config = dict(
    n_layer=13,
    d_model=448,
    n_head=10,
    n_kv_head=10,
    head_dim=64,
    d_mlp=1216,
    vocab_size=8192,
    activation='geglu',
    norm='layernorm',
    norm_place='pre',
    norm_eps=1e-06,
    positions='learned',
    qk_norm=False,
    attn_scale=0.125,
    bias='all',
    tie_embeddings=True,
    parallel_block=False,
    init='uniform',
    init_std_qkv=0.0211,
    init_std_o=0.00347,
    init_std_up=0.0211,
    init_std_down=0.00252,
    optimizer='muon_variant',
    lr=0.00647,
    beta1=0.93,
    weight_decay=0.0,
    lr_head=0.00754,
    grad_clip=2.0,
    warmup_steps=200,
    schedule='cos',
    final_lr_fraction=0.1,
    batch_tokens=65536,
    seq_len=2048,
    doc_mask=True,
    z_loss=0.0001,
    train_tokens=442900000,
    steps=6759,
    dataset='wikipedia_en',
)
Each number is 128 + 32 x the weight over its row's rms, rounded and kept within 0 to 255. Layers, rows and columns count from 0. The size above them is the row's rms in percent of the matrix's.

# layer 3 attention value, 640x448, rms 0.0626, rows 271-319, columns 392-447
size [ 96  98 100  96 105  94  98  96  99  94 101 104  97 100  89  98 102  93 112  98 103  99 105  96 103  98  99 107 101  97  97 104  94 107  99 101 104 103 106 103 104 101 102 105  94  98 101  95 105]
[[128 147 100  52  68 112  38  96 126 164 113 180 124 155 168 159 137 116  96 141  77  97 154 136 126 115 144 149 187  53 123 104 126  82 130 120  74 102 119  98 134 161 132 105  94 105 117 143 115 145 167  73 163 148 130 124]
 [139 107 145 145  90 130 166 196 100  69 151 155 102 132  93 152 112 135  74 122 117 165 142 156 113  97 131 132 117 107 161  55 169 195 143 118 156 174 154 185 115 187 113 141 123 135 143 158 148 133 143 151 153 148 204 147]
 [172 155 102 107 137 140 154  42 124 167 101  78 143 127 149  76 156 132 178  77 168 186  80 119 100 131 183  90 105 157 170 130 140 113  90 162  91 102  93 153 135 178 161 154  62  92  59 139 134 145 136  81  86 131 124 154]
 [121 103  95 149 129 113 100  82 180 139 147 135 178 138 110 124 121 162 114 173  70  78 163 126 143 170 157 114 137  71 104 176 131  70  82 175  63  45 163  88 127 113 113 129  81 138 150 168 156  98 127 150 131 159 147 127]
 [113 176 144  85 116  82  83 108 124 103 119 117  84 177 153 165 156 188 122 119 102 133 194 191 111 162 157 171 147 133  84  60 137 113 145  71  71  96 107 128  95 136  92 110  85 137 116 160 156 136 149 158 137 148 166 145]
 [ 26 160 154 104 112 110 118  82 142 173 123 130 138 186 126 106 123  61 102 153 149 168 116 146 107 104 114 173 108 147 127 136 194 141  95 124 127 135 165 166 185 172 111 115 110 162 116  63 148 108 102 117 136 108 123  82]
 [113  81 123 132  94 137 220 132 202 122 128 183  65  61 133 134  84 150 139 109 105 197 153  83 120 130 174  84  92 150 118 167 139 147 134 191  96 105 131 173 144 126 164  98 141 134 149 146 120 134 104 157  66  91 138  83]
 [136 122 120  98 125 138 100  89 115 168 126  74 132  98 178  73  85  89 194 255 140 154 143 144  95 122 167 100  84 147 198  99  95  69 140 119 127 147 128 111 141 115  79 110 128 126  66  76 127 104  55 129  94 121 211  38]
 [124 183 125 130 119 137  78 178  70 109 127  83 143 218 101 166 144 106 123  96 137 157  99 114 176 102 110 160 114 107 162 146 110 144  82 136 116 158  80 129 153 123  93 143 125 177  85 106 102  81  72 136 167 139 177 124]
 [119 143  91 119 107 123  82 107  93 104 165 136  73 185 129 152  86 101 127 118  87 152 108 154 138 177  79 107 154 141 142 175  92 161 129 194 125 110 170  95 111 135 137 120 120  78 138 139 108  99 170 157 159 114 159 117]
 [179 159 129 118 104 132 174  98  83 131 161 155 175 173 118 173 162 138 122  84 108 123 108 103  92 139 151 123 140 107 108 111  97 101  81 113 110 155  83  46 105 164 138 127 139 133 153 127 132 125 158 159 205  74  98 176]
 [154 126 136 162 118 158 122 111 168 146 133 151 171  88 161 131 146 159 161 180  50 105 138 139 129 102 123  74 111 137 103  94 125 171 133 135 160 121 190 192  95  55 111 122  90 159  91  79  55  82  97 128 147 135 154 104]
 [ 93 100 148 120 105  95 130 149  88 150 127 142 132 108 103 163 104 131 134 147 112 124 107 187 169 185 101 142 129 139 178 134 156 142 128  67 206 110 152  74  71  86 144 151  67  98 123 103 120 150 133 137 123  76  89 135]
 [133 159 119 143 159 144  81 226  98 128 112 114  63 165 110 121 140 159 159 190 118  76 118 164 139 118 138 122 103  91 165  79 115 139 104 141 104 178  92 149 152 200 122 148 173 115 157 171 136 137 111 197 140 164 122 148]
 [150  56 122  69 122 108 177 191  97  93 158 156 121 125 127 117 109 114  76 131 116 146  39 174  93  45 117 144  16 145  92 123 161 117 111 165 181 137 101 153 161 103 133 148 143 145 107  68  96  88  94 142 139 132 164 154]
 [158 128 122 180 182 119  83 142 123 150 132  80 153  68  85  67 180  87 170  87  92 111 116  59 129 100  97 105 114  61 113 134 128 129 122 139 177  78 190 113  93  81 179 144 138 156 115  89 154  73 137 108  96 125 176 154]
 [117  45 123  96  98 129  86 137 100 159 129 188 131 130 134 101 126 177 114 136 104 129 148 136 103 115 110  79 161 111 197 148  79  96 123 196  77 102 131 115 145 177 123 122 152  53  92 153 153 158 156 121 184 165  74 144]
 [144 136 111 154 181 139 174 124  64 139 104 153 154 172 130 156 163 105  87  63 128  72 209 102 119 185 113 122 137 119 156 109 125 123 103 113 152 173  60 104 123  68 147 122 117 138 102 116 162  92  81 159  91 145 149 152]
 [145 138  98 127 182 144 137 228 131 149 103 146 146 163  98 121 112  95  88 142 134  95 117 136 160 122  89 116  92 171 132 172  98  83  99 131 119 151 120 151 177 204  96 135 171 137 134 124 145 149 135 120 213 180 105 175]
 [ 97 120 126 117 128 116 211 103 146 115 108 190  95 144 178 145 131 108  68 121 198 133 174 143 107 123 135 131 195 162 121 160 133 130 115 137 111 150 103 149 139 139 121  86 107  86 170 115 143 134 149 123 185 134  91 124]
 [126 136  73 143 134 133 137  92 132 144 139  94  91 159 135 124  67 129  95 117 138 114 151 122 136 149 137 130 202 134 150  99  93 121 136 194  75 118 150 163 133 171 125 140 104  59  95 141 153 118 114  62 172 155  95 148]
 [195 134 139 119 100 138 158  82 113 131 109 123 176 126 150 112 122  71 130 134 166 221 116 101 186 180 157  99 106 192 103 101 132 169 101 137 151 161 136 166 123 128 130 152  77 136  93 115  82 130  75 133 141 135 156 130]
 [114  63 131  92 135 106  99 199 125 106 144  83  92 150  89 124  94 107 142 111 117 134 123  91  97 143  77 165  94 142 103 131 136 123 176 129 183 134 130 174 104 137 113 141 124 206 189 110 112 106 111 156 156 138 185 153]
 [133 151 136 143 101 139 101 105 130  98 123 146 108 159 121 131  85 160 164  73  95 140 160 118 143 131 122 161 105 105 154 172  66 162 139 108  75  94  91 144 135 169 113 156  91 152 177 149 137 133 105 134  53  23 148 113]
 [101 174 131  99 111 107 103 130  86 148 146 144 119 151 122 136 188 131 124 105 103 132 151 205 102 172 145 154 109 139 106 104 114  81 152  82 131 157 105  96  60 142 141 139 147 132 164 135 165 128 134 140  95 156 207  91]
 [119  98 185 117 107 125  77 108 101 154 106  81  96 112 107 129 117 121 148 141 208 119 149 142 174  69 119 154 182 168 134 130  58 100 139 151 132 166 119 198 142 145 125 113 164 147  86 120 100 157 163  98 108  95 142 122]
 [125 132 161 154 193 116 110 128 148  58 160 141 162 138 129 172 189 102 136  88 125 127 110 144 115 141 124 100  85 148 115  76 142 127 141 142 165  90 147 141 133 161 117 148  87 138 156 160 122 147 153 169 129 129 145 189]
 [114 149 118 120 162 132 150 168 110  95 177 171 152 204 161 145 123  96 135 156 191 133 150 115 109  90 138 135 134 189 104 113  53 136 148 111 161 160 136 196 172  79 123 151  73  87 160 135 109 108  89 102 155 170 107 110]
 [133 135 166 151 158 126  90 178 117  99 168 110 109 115  79 130 127 159 164  93 124 116  98  91 155 122 105  84 132  88 100 142 140 149 149 154 137 116 139 119 126 108 134 143 117 141 117 106 145 102 136 147 105 148 100 142]
 [131 148 112 120  89 131 128 121 139 103  83 135 164 102 127 125 199 145 139 121 198 114 125 117  74  93 179 116  91 155 130  76 160 128  96 104 175 139 110 171 160 166 130 137 107  84 124 134 134 112  77 138 169 161 176 187]
 [112 134 156  98 130 181  78 182  87 104 179 141 121 153 107 142 114 121 136 109  89 103 123 119 119  76 123 133 140  91  82  80 130 166  81 100 169 118 142 151  89 158 142 122 143 105 165 174 165  96 145 122 112 176 137 180]
 [152  68 110 104 172 151 116 188 120 147 114  71 130  86 141 123 151 148 106 187 160 156  88 101 163  83 141 127  76 122 156 115 126  99 144 135 146 150 167 130 133 102 123 137  62 148 115 114 131  87  70 109 133 119 110 163]
 [119 141 106 136 131  83  55 161  65 139 147 120  72 101 125 116 152 109  96 142 130 114 132  66 171 170 118 107 182 185 121 168 153  96 121 133  74 149 135 111 131 118  96  97 144 100  82 152 145 159 137 152 217 154  92 146]
 [149  50 165 128 109 136 125 184 121 135 161 118  93 106 152 110 117 133 199  71 112 122 142  87 131  65  80  79 127  78 164 159  76  92 105 127 124 118 107 154 111 135 165 140 107 140 143 120 146 132 142 104  65  81 140  96]
 [ 99 103  96 149 136 144 117 129 154 119 155 122 106 162 105 108 128 124 119 143 116  97 108 140 131 124 102 121  96 130 126 176 138  39 118 138 104 105 129  69 135 175 151 174 125 132 137 124 111 125 116  81  83 137 157 122]
 [157  88 141 122  96 148  84 157 173 145 145 212 116  95  83 140 147 178  91 106  99 124 198  81 145 108 112 132  85 139 126 115 133 119 114 152  84  72 127 138 134 138  94  97 188 155 105 202 165 135 166 135 128 105  94 123]
 [113 189 130 109 125 138 201  62 118 110 106 139 172 109 169 110 149  98 102  81  33 143 184 144 110 174 114 133 155  91 135 140 145 144 175 121  66 109 114  57 101 121 160 154 116 102 149 101 143 118 147 126 147 189  88 116]
 [ 95 149 126 124 137 118 152  53  99  74  94  99 145 131 102 155 184 147  85 120 105 113 171 183  88 174 128 137 162  69 166 132  98  76 131 110 117 172 143 114 106 160 151 100 105  96 112 124 144 129 184  87 180 141 130 146]
 [ 90 116 152  98  97 131 167  80 133 133 141 137 124 101 146 162 160  98  64 136 114  82 150 177  92 116 138 178 114 120 118  87 156 145 112  52 123  75 103 120  72 116 146  97 128 138 147  92 161 144 118 125 195  67 155  95]
 [100 136 118 139 139 167 169  15 123 158 117 101  73 103 105 119 118  79 115 157 177 146 124 103  73 153 125 118 123 160 102 127  96 173 189 172 105 173  76 178 159 127 142 100 160  93 115 128 160 129 129 154 107 112 197 125]
 [127 148 128  78  89 152 169 134  81  83 172 190 103 132 118 126 134 138  98  71 143 131  68 132 108 118 117 116 179 125  93 141 128  84  69 150 132 129 152  72 172 150 182 145 107 101 152 127 138 119 146  66 185 121 122 138]
 [ 80 107 148 115 128 147  79 152 130 140 172 150 118 101  96 125 117 157 144 154 111 106 152 129 117 100 144 140 122  94 121 100 118 135 140 135  89 106 167 102 111  46  75 126 128 170 142  87 126  88 157 102 105 182 154  63]
 [ 86 202 160 134 107 103 128 142 131 128 164 150  97 108 135  73 124 130 126  97 120 114  96 132 127  82 115 131 144  92  69 125 124 247 174 167 193 126 133  89 115  15 146 121 114 175 123 131 131  95 112 157  83 126 189 112]
 [178 134 142 152 186 176  78 182 130 102 121 185 146 123  68 116  52 115 149 110 150 157 164  92 153  90 126 101 140 112 116 105 114 166 110 141 168 112 149 167 158 116 173 159 137 118 140  77 162  98 135  83  91 135  74 108]
 [ 76  77 151 127 124 159 140 196 119 111 140 139 100 173 106 126 121 111 126 101 128 102  96 141 149 112  80 124 105 163 138 174 146 131  84 195 136 111 101 166  82 151  82 144 128 153 132  96 136 123 152 140 164 126 147 145]
 [147 172 152 157 102  92 110  89 132 134 136  92 137  30 177 124 163 216 127  84  94 173 140  70  98 118 118 104 117  82  82 109 170 157 157 107 179  83 106 170 106  68 139 123 180 114  82 129 185 145 122 126 164 152 144 155]
 [167 164 129 157 147 118 115 208 117 139 123 132  71 134 150 169 128  94 119 137 110  87 150 148 171 108 132 125 197 222  86 119 108 110 182  94 194 186 148 125 174  73 148 108 131  92 205  92 115 146 109 105 129 134  55 158]
 [ 95 169 159  84 123 117  98 158 126 118 157 112 158 144 113  63 139  77 147 117  84 164 168 150  76 163  76 139  96 128 131 126 208 165 113 158 117  46  69 173 141 142 102 121 139 182 176 152 146  84 113 102  90 113 199 135]
 [ 61 122 160  78 149 148  78 144 116 110 151 138 135  91 100 117  93 168 170 131  76  68 169 126 100  85 110 150 101  54 165 115 130 111  71 120 170  82  92 129  59 154 126 144 136 135 149 120 165  92 146 104   0 144 198 133]]
# layer 3 attention output (transposed), 640x448, rms 0.0397, rows 271-319, columns 392-447
size [ 77  80  95  85  84 105  82  90  97  97  99 113  88  93  98  95 105  97 105  88 103  86 102  98  88  94  88  93  97  88 109 111 106 108 109  95 115  83  83  91  94  94  88  98  95  89  92 100  93]
[[ 82 107 193 179 143 110 127 160 187 107  89 147 151 135 116 145 197 176 112 176  83 134  88 128  99 112  51 147  88 140 109 147 149 189 126 104 200 130 141 123 103 102  85 143 178 124 166 205 139 118 148 172 138 106  88 135]
 [110 170 101 116 131 117 103 104 140 108 160  46 125 149 197 172  95 148  95  71 126 134 111 174 100 140 126  90 154 142  35 133  86 101 154 114  89  91 110 161 185 199 130  78 163  93 116 109  85  86 128 117 167 125 118 111]
 [141  82 168 147 142 102 156 173 101 161 147 168 108  95 104 180  99 122  79 176  89  83 151 125 128 154  79 174 139 131  92 148 145 134 128 113 134  83 118 117 114 135  77 154 122 133 134 111  98 140 156  79 138 150 121 121]
 [123 146 169  94  92 156 157 155 140  96 106 120 174 134 109 137  98 131 128 127 134 108 155 131 150 126 147 117 147 103 184  52 163 114 147 142 166  94 112 147  97 144 115  93 174 178 115  73 143 153 101 116 110 130 138 102]
 [129 103 141 137  97 131 122 128  97 111 142 171  93 139 186 132 141 106  73 151 168  78  99 150 150  57  98 132 144 112 160 132 116 104 132 188 167 149  87  72 132 199 145 131 161 114 134  69 171 101  95 106 128  59 111 133]
 [208 108  95 169 129 112 112 116  94 109 129 158  93  94 135 137 112 134 159  95  73 127 123 144 166 115 180  94 167 157 115 143 129  85 159 152 108 154  78 109  91  80 107 164 146  62 191 131 117 163 140 113 168 133 129 149]
 [140 158 116  88 162 130  57  89 106 130 159  97 117 108 128 138 133  87  80 149 133 123 127 118 142 115  84 151 156 127 133 116  95 170  88  90 125 208 124 136  98  99 128 146 109 104  83 103 159 111 178 127 106 164 148 144]
 [158 170 140 140 189 115 122 101 162 142 142 142 108  94 157 160 138 173  97  39 123  78  76  89 164 123 111 147 122 146  90 164 127 215 139 149 132 104 151 121  80 160 190 131  88 101 191  87 155 123 134  86  80 125  71 166]
 [ 61 106 100 186 101 147 134 157  98 119 132  83 119 139 112 118  89 170 106  81 148 149 177 124  79  89 115 127 113 142  94  76 175 105 121 141 181 147 142 147 144 125 148 129 146 117 154 160 119 145 173  70 119  96 122 118]
 [ 82 181 172  87 140 172 165 154 130 105 113 107 164  84 111 152 106 102 132 140 136 124 138  82 143  77 125 139 123 135 120  71 138  43 126 112  95 146 136 173 124 148 146 141 169 170 124 142 127 112 144 142  90 172  86 178]
 [ 71 136 166 162 169 114  53 169 150 103 126 123 127  84  72 135 141 148  88 130 112 106 164 186 100 168 142 108 100 163 146 105 126 121 147  89 199  74 149 163 166  65  93  65 101 137  81 116 137  84 128 146 160 147 172  58]
 [117 159 172  71 168 145  40 169 153  67 168 121 146 184 146 103 130 120  66 158 174 143  80 114 126 152 124 125  78 108 102 180 101 182 144 130 101 116 125 120 140 205 128  94 188  98 149 143 215 147 156  81  86 117  70 154]
 [ 99 211 115  70 107 155  64 144 157 140 158  89 158 135 134 102 170 157  98 124  92 149 110  84 144 140 108 163 133 119 129 151  76 113 117 122  57 104 151 175 114 181 126  25 157 149 139  90 127 184 111 134 131 183 144  89]
 [ 64 125 139  83 112 152 148 116 154 119 134 132 104  99 195 125  94 142 146  87 137 169 150  91 128 120 158 136 201 117 130 132 123 116 164 130 168 114 147 145 113  75 133 174  87 162  67 139 146 131  77 109 134 138 124 145]
 [ 71 136 150 124 115 111 112 119 120 127  84 108  97 132 146 180 119 153 155 125 171 167 128 115 158 159 151 125 190 122 108  70  73 110  85 160 125 171 152 116 108 159 133  97 127 129 109 118  92 147 139  86 158 162  88  89]
 [110 152  72 119  73 122 141  98 136 194  54 149 115 161 182 124  93 156 142 116 137 112 131 141 159 157 197 105 115 141 134 129 154 123  52 189 122 123 160 124 129 146  84 138  88 116 113 159 187 179 120 144 175 121 125  77]
 [119 132 160 134 120 134 215  93 142  99 135 104 165 142 122 155 131  96 126 105 112 147 130 136 149 165 142 115  96 234  97  71 118  95 134  32 185 118 132 148  99 108 166 163 112 150 131 129 103  93  88 133  97 128 132 150]
 [ 47 150 121  99  85 105  57 131 170 112  73 158  98 114 108 132  90 114 131 122 163 133  91 135 123  83 135 118 112 105 101 123 158 173 113 134 127 125 192 141 144 217 196 125 170 121 185 142 118 128 141 112 157 120  86 145]
 [117 134 174 137  91  93 183  74  81  86  83 124 129 147 164 147 115  94 202  89 187 157 120 137 136 121 143 186 153 120 149  63 122  94 129 156 160 159 148 127 165  86 148 146  68 123 128 158  91  68  98 126 123 148 144 118]
 [126 106 127 128 123 116  98 158 133 118  98 148 107 130 125 146 114 131 116 119  47 107  99 118  82 134 152 102  76 147  91  99 152 126 125  91 141 105 136 156 164 110 159 143 177 140 111 100  57 118 123 126 171 162 106 169]
 [114 122 139  98  89 112 144  84 105 166 100 180 142 132 127 172 113 130 191 147  86 141 119 117 153 102 128 140 147 153 112 151 154 133  92 108 171 117 140 143 125 132 121 120 158 128 159 140 130 122 179 237  70  91 156 117]
 [115 118 143 174 189  96 129  69 166  98 158 116 138  94  96 168 113 153 134 130 136 109 136 136 131 102 104 150 127  58 159  69 138 161 166 130 110  88 134 102  96 132 128 142 144 125 199 161 123 143 168 169 121  55 133 141]
 [145 196  57 165  84 168  87 113 123 116 124  96 112 125 162 167  92 119 158 160 136 170 147 136 102 111 166  85 175 102 121 116  89 106  98 157 116 129 134 103 139  97 146 133 102 134  55 148 125  87 111 162  86 190 128 145]
 [210 146 162 118 146 174 196  75  98 137 147 202 145  93 129 116  99 129  75  96 169 126 136  94  80 138 126 125  85 123 108 126 159 173 127  95 148 132  73  75 113  96 134 102 131 111 112  96 114  83 145 120 156 142 149 173]
 [100 166 131  99 117 158  99 171 155  91 112 107 158 126 147 114 128 121 151 136 123 110 158 124  99  61  92  70 152  90  86 189 109 155  91 143 109  75 164 100 150  93 142 128 125  97 142 140 122  77  91 171 133 131  76 193]
 [128 194 117 100 202 218 109 168 160  79 132 117 127 142 194 113 150  98 176 140  99 114  85  97  68  63 143 150 113  99 118 139 151 122 129 184 120 176 126 111 132 107 172 164 103 107 169 156 112 124 109 120 114 104 153  93]
 [123 124 108 164  95 142 100 159 149  63 108  86 128  96  67 116 120 151 132 160 132 180 131 112 148  98 146 146 131 107 100 121 103 103 148 113 122 182 111 182 209 123  95 104 138 138 135 154 135 180  79  88 163 152 130 143]
 [115 134 159 123 108 133  94 143 125  71  86  81 130 154 137 131 140 121 108 118  97 167  93 178 105 117 185 117 115 148 130  75 105 147 143 129 117 169  84 157 147 135 119 107 181 127  99  99 140 117 112 215 140 112 115 202]
 [144 186  74  96 100 123 179  82  94 158  92 148 184 146 111 124 128 111 111 135 156 155 152 157 148 110 132 119 133 117 105 118 154  52 131 156 105 100 107 125 169 125 137 113 141 109 152 195 151  67 114 113 156 141 149 107]
 [141  88 117  94  87 135 145 123  71 110 122 122 124 147 138 175  87 121  81 119 111 211 105 150 165 146 108 116 158 105 116 151  68 102  79 138 146 144 217 101 113 144 118 116 110 136 135 117 121 188 149 133 169 126 148 101]
 [116 114 132 155 114 125 181 104  99 126 159 102  97 155 167 106 146 164  86 104 141 131 160 135  81 136 194 151 148 155 134 140 149 136 135 124 113  96  66 126 186 110 109 162 107 169  58 163  57 151 138 174 178 112 120  87]
 [ 75 163 132 116 107 101 130 110 165 157 101 129 184 140  95  80 151 135 198 130 143 149 150 151 123 106  84  98 165 123 110 134 108 105 134 162  70 134 211 141 157 177 108  86 195 110 142 121 142 138 157  98 123 150 137  83]
 [110 132 162 134 137 127 218 138 123 103 139 107 158 121 109 146 134 119 203 146  94 116 136 184 146  98 168  93 112  73 177 108  95  24 105 130 138 129 151 116 122 117 145 138  92 157 139 139 162 116 165 161 108 143 174  89]
 [ 47 189  70 145 141 150 158  74 136 179  95 146 123 108 112 107 136 126 106  78  99 112  87 115 100 113  92 162 133 165 115 107 152 168 153  87 142 119 135  95 148 101 114 153 148 109  82 150  78  94 150 138 125 158 118 136]
 [132 151 188  81  87 132 196 115 140 139  94 191 116 142 125 113 107  89 109 141 139 139 151 101 139 141  94  96 135 141 206  57 154 148 115 147 131 165 153 157 109 142 105  39 146 104 109  95  95 125 104  74 125 188  62 137]
 [103 108 110 111 143 138 143  98  96  49 137  46 156 119 143 140 164 121 155 161 102 157  35 177 110 145 124 132 115 102 142 182 113 133 180 106 142 157 177 134 137 128 142 160  99  91 128 131 121 138 123 120 141 158 148 101]
 [185  50 115 133 107  80 114  99 151 166 143 107 148 135 127 165 148 162 101 142 118  76  81  97 118  98 140 123 128 139 120 146 166 138 114 119 112 120 115 128 116 130  94 104 164 146  92 172 152 143 153 193 124  89 140  86]
 [105 151 158 144 148  86  88 154 129 108 185 138 121 136 129 105 149 144  72 126 138 110 141 139 182  89 145 207 115 181 109 112 182 187 123 125 109 137 149  61 107 133 123 156 150 152 144 119  91 127 126 119 151 184  88  96]
 [176 165 126 196 171  95  74 185 112  93 108 150 144 149 114 125 163 149 116 120 122 141  88  80 173 174 139 149 125 149 178 171 119 123 130 171 104 127 149  93 151 210 116 104 148  93 136  81 177 129 126 112 173 161  93 135]
 [196 142 116 143 148 102 117 143 131 110 148 118  80  93 177 156  99 118 198  92 143 103 113 164 182 117 164 150 135 106 175 132 177 134 127 117 108 134 116 109 131 131 159 166  96 160 169 119  69 140 126  92 171 110  98 115]
 [ 53 130 151 209  98  81  85 158  87 161 122 108 159  96  66 157 131 106 140 166  91 118 139 116 140  77 155 132 112 157 184 137 111  71 178 121 126 153 140 159 118 194  67 103 173 132  81  91 147 129 106 228 129 150  80 143]
 [128  94  92  63 160 115  84 123 133 145 140  92 182 115 143  93 152 186 108 115 146 133 123  91 123 148 128 122 163 129 105 120 172 146 129 149 151 130  95 129 150 135 112 144 114 189 100 164 136 171 115 106 166 117  85 126]
 [111  98  67 109 180  97 112 147 134 143 138 143 151 105  96  98 106 115 143 120 125 158 122 131 172 162 117 102 143 139 131 132 153  60 123 116  99 142 116 126 121 164  84 113 157 106 131 187 112 149 125  76 148 102 104 106]
 [127 121 125 100 124 114 154 151 116 139 136  81 184 175 183 137 156 155 180 113 103 107 120 121 156 112 126 144 120 129 159 142 106 119 165 137 122 135 142 151 107 155 100 155 112 160  66 191 111 120 118 141  82 132 152 125]
 [133 170  73 133 146 132  84 126 155 180 135  85 113 153 130 104 115 115 118 106 154 173 144  98 116 100 134  97 143 162 117 104 137 127 137 135 172 153 156 104 183 112 155 112 121 134  79 151 102 113 148  81 140 167 144  99]
 [166 114  74 129 160 103  61 137 151 132 109 139 144 137 120  86 101 142 150 181 155  68 103 129 190 123 150 120 152 135  91 149 177 141  82 154 163 110 104 116 136 122 138  97  57 184 143 125 115  93  99 129 160 141 215  37]
 [128  77 163 124 135 116  97 128 171 119 169  92 186 164 119 105 132 138  74 189 141 143 112 146  54 141 106 136 109  64 130 166 134 198 133 177 115 141 126 154 128 202 117 124 131  87 105 107 185  86 128 120 197  69 180 125]
 [143 137  56 183  75 137 174  72 106 109 131 198 126 115 115 185  97 130  99 132 118 139 112 104 180 132 166 122 134 145 128 147 145 114 117 143 127 190 136  59 124 127 107 140 135 117  83 103  99 137 129 144 125 176 161 134]
 [159 167  86 127 122 152 160 137 121 151 142 165  68 188 142  89 158 133  73 123 137 157 128 102 104 164 114 121 166 141 102 128 212 150 107 181 153 162 101  76 163 122 155 139 113 144  90 108 105 126 133 126 210 155  91 109]]
# layer 3 attention query, 640x448, rms 0.0534, rows 320-330, columns 392-447
size [ 83  82  76  88  84  94  89  87  85  82  86]
[[130 143 109 128 131 168 150 152 156  85 103 167 169  80 121 124 154 110 136 170 108 183 151  89 146 124  98 107 129 108 159 128  87 177 179  94  89 200 169  60 141  83  75 113  80 137 110  86 111 100  60 101 106 171 195  86]
 [ 83  94 120  94 102  85  75 125 106 134  95 136 125  97 163 120  86 173 161 109 102 103  22 100 140 155  69 192 126 100  68 108 111 123  89 203 133 150 132  79  82  93 110 147 174  92 117 108 136  93 157  97  78 155 174  78]
 [180  75 152 129 139 107 113  90 113 120 102  91 154 171 161 145 148 150 159 115 141 146 144 118  98 129 125 149  79 138 174 116 160 109  87  92 162 122 178  81 105  97 139  69 104 149  89  89  54 142 178 133 123 168  71 168]
 [ 63 108 146 160  93 178 171 145  87  56  94 170 108 117  78 105  88 131  90 144  91  88 128 156  92  95 130 101 161 145  98 172 122  65  45 138  89  94  83 109 139 141 102 118 145 131  91 169 134 138  55 135 110 145 173 166]
 [151 132 163 188 145 126 135 132 182  60 182  93 159 145 117 125 116 113 143  80 125  91  42 145 118 100 127 180 105  98  77  55 130 140  83 108 165 153 129 130 131 111 130  95 108 101 145  55 133 158 137 103 112 145 111 123]
 [114 184 174 130 119 121 146  90  47 104 147 113 112 159 195  77  81  81  79  72 153 181 105 106 164 186 126 139 131 134 129  92 177 152  63 145 125 135 136 123  85  56  93 143 140 109 109 157 170 132 111 138 166 128 132 102]
 [124 150 129 116 128  99 159 176  91 149 141 131 108 161 179 128 186 167 135 122 146 159 134 109 132 113 140 152 123 171 186  91 189  72 115 148 161 130 160 121 151 138 116 135 123 149 120 159 166 182 103 141 159 147 175  90]
 [135 161  78 145 111 135  60 156 124  92 131 121 148  70 203 132 157 128  87 118  94 143 139  95 177  59 143 161 158 143 128 173  88 179 170 144 116 154 103  91 132  94 121 119 107 147 141  85 147  95  77 174 100 134 148 145]
 [ 93 133 134 139 111 130 125 121 162  96 133 150 122 134 192 145 119 160 141 184 145  85 142 135 121 129 148 110  78 138 167 141 104 172 183  84 129 132  82 181 138  99 146 114 101 154 103  95 156  90  59 111 175 159 184 143]
 [131  66 104 133 161 109 165 124 141 156 150  78 122 180 133 170 149 108 147  99 211  99 104 134 117 124 140 166 138 105 135  96 119 119  94 142 163 120 102 108 124  75 104 114 122 136  95 124 107 148 129 160 154 147 172 136]
 [130 139 135  90 112  57  99 121 117  91  82 152 145 136 110 175  82  97 123  57 175  96  75 129 142 122  84 114 171 171 125 117  80 163 164 135  64 153  98 144 114  63  99 132 127 125  94  96  79 139 206 113 152 158  84 139]]
# layer 3 attention key, 640x448, rms 0.0577, rows 320-330, columns 392-447
size [ 99 105  88  93  86  96  88  96  98  96  90]
[[139 148  99  86 180 197  34 158  92 131 120 139  99 134 117  95  82 132 123 124 150  56 113 107 162  89 128  98 185  58  52 125 139 156 154 193 124  76 142  82 119 115  69 161 152 107 203 118 129 153  99 131 130  96 113 125]
 [146 154  99 137 129 125  89 115 146  89 140 105  76 140 132 107  79 133 105 102 157  85 130 117 158 165 114 130 106  97  99 104 140 130 140 130 147  99 156 138 138 138 144 131 102  70 144 119 108 139 147 135 147 120 129 108]
 [ 82 169 139 184 127  99  66 147 128 108  98 127 143  97 110 121 150 182 105 134  84 128 138 151 101 123 140 138 137 145 142 144 186 130 124  94  86  95 200 167 131 114 103  86 116 164 188 122 179 121 128 102 143  63 110 139]
 [130 203  97 172 210 104 132 104 127 145  71 180 121 190 145 105 124 200 119 121 106  99 106 122 156 151  74  92  79 148 150 100  66 136 157 180 183 115 114 142 140 164  94 143  99 106 170 131 188 177 185 142 160 138 148 110]
 [101  86 165 148  58 118  73  84 131 105 141 111 149 140 131 122 156 160 113 101 140 123 140 137 148 173 152 182  79 100 130 134 123 117 148 169 174  85 136  95 112  92 119 137 110 144 144  81  99 151  59  83 166 100  81  84]
 [101 120 130 141 146 185 129  98 139 135 117 157 122  79 140 154 110 129 112 157 107  83 170 144 158 142 152 126 123 164 131 111 130 103 137 109 155 184 111 103 156 114 180 128 139  66 145 157  91 148  96 148 171  91  83 157]
 [115 128  77 174 161 132  74 120 134  55 159 165 130 139 135 171 128  60 116 143 140 150 106  71 171 124 130 123 150 108  81  90 182 110 144  81 175 135 116 142 132  99 128 121 187 120 141 141 124 130 197 149 146  95 104 133]
 [144 134 175 131  97 152 133 114 147  22 116 148 147 103 112  96 180 125 118 134 132 159 129 137  71 109 102  77 120 152 102 122 134 133 205 153  91 122 113  98 127 178 122 126 147 176  92 119 127 156  79 114 148  33 132 106]
 [ 93 151 138 140 116  90 116 140 159 107 145 114 209  94  70  66 174 133 146 145 137 100 125  99 101  69 117 103 140 143  96 162  79 119 111 173 155 134 166 156 140 195 113 160 108 170 106 143  62 140 165 155 144 184 122 119]
 [111  66 131 130 127 124 106 108 194  76 123 131  72 136 164  81 137 143 136 105 136 149 115 147 147 153 134 113 122 169 177  90 149 155 140  95 141 202 170 110 160 148 214 105  74 154 114 132 140  78 100 165 106  52 111 130]
 [153 130  90 112 128 122  25 125 110 132 147 169  82  75 138  86 150 192 127 157 154 138 164 121  86 155 135 153  83 149 157 124 172 118 210 105 129 154 101 109 162  94 153 159  55 184 124 169 117  85 190  49 141 141 136 139]]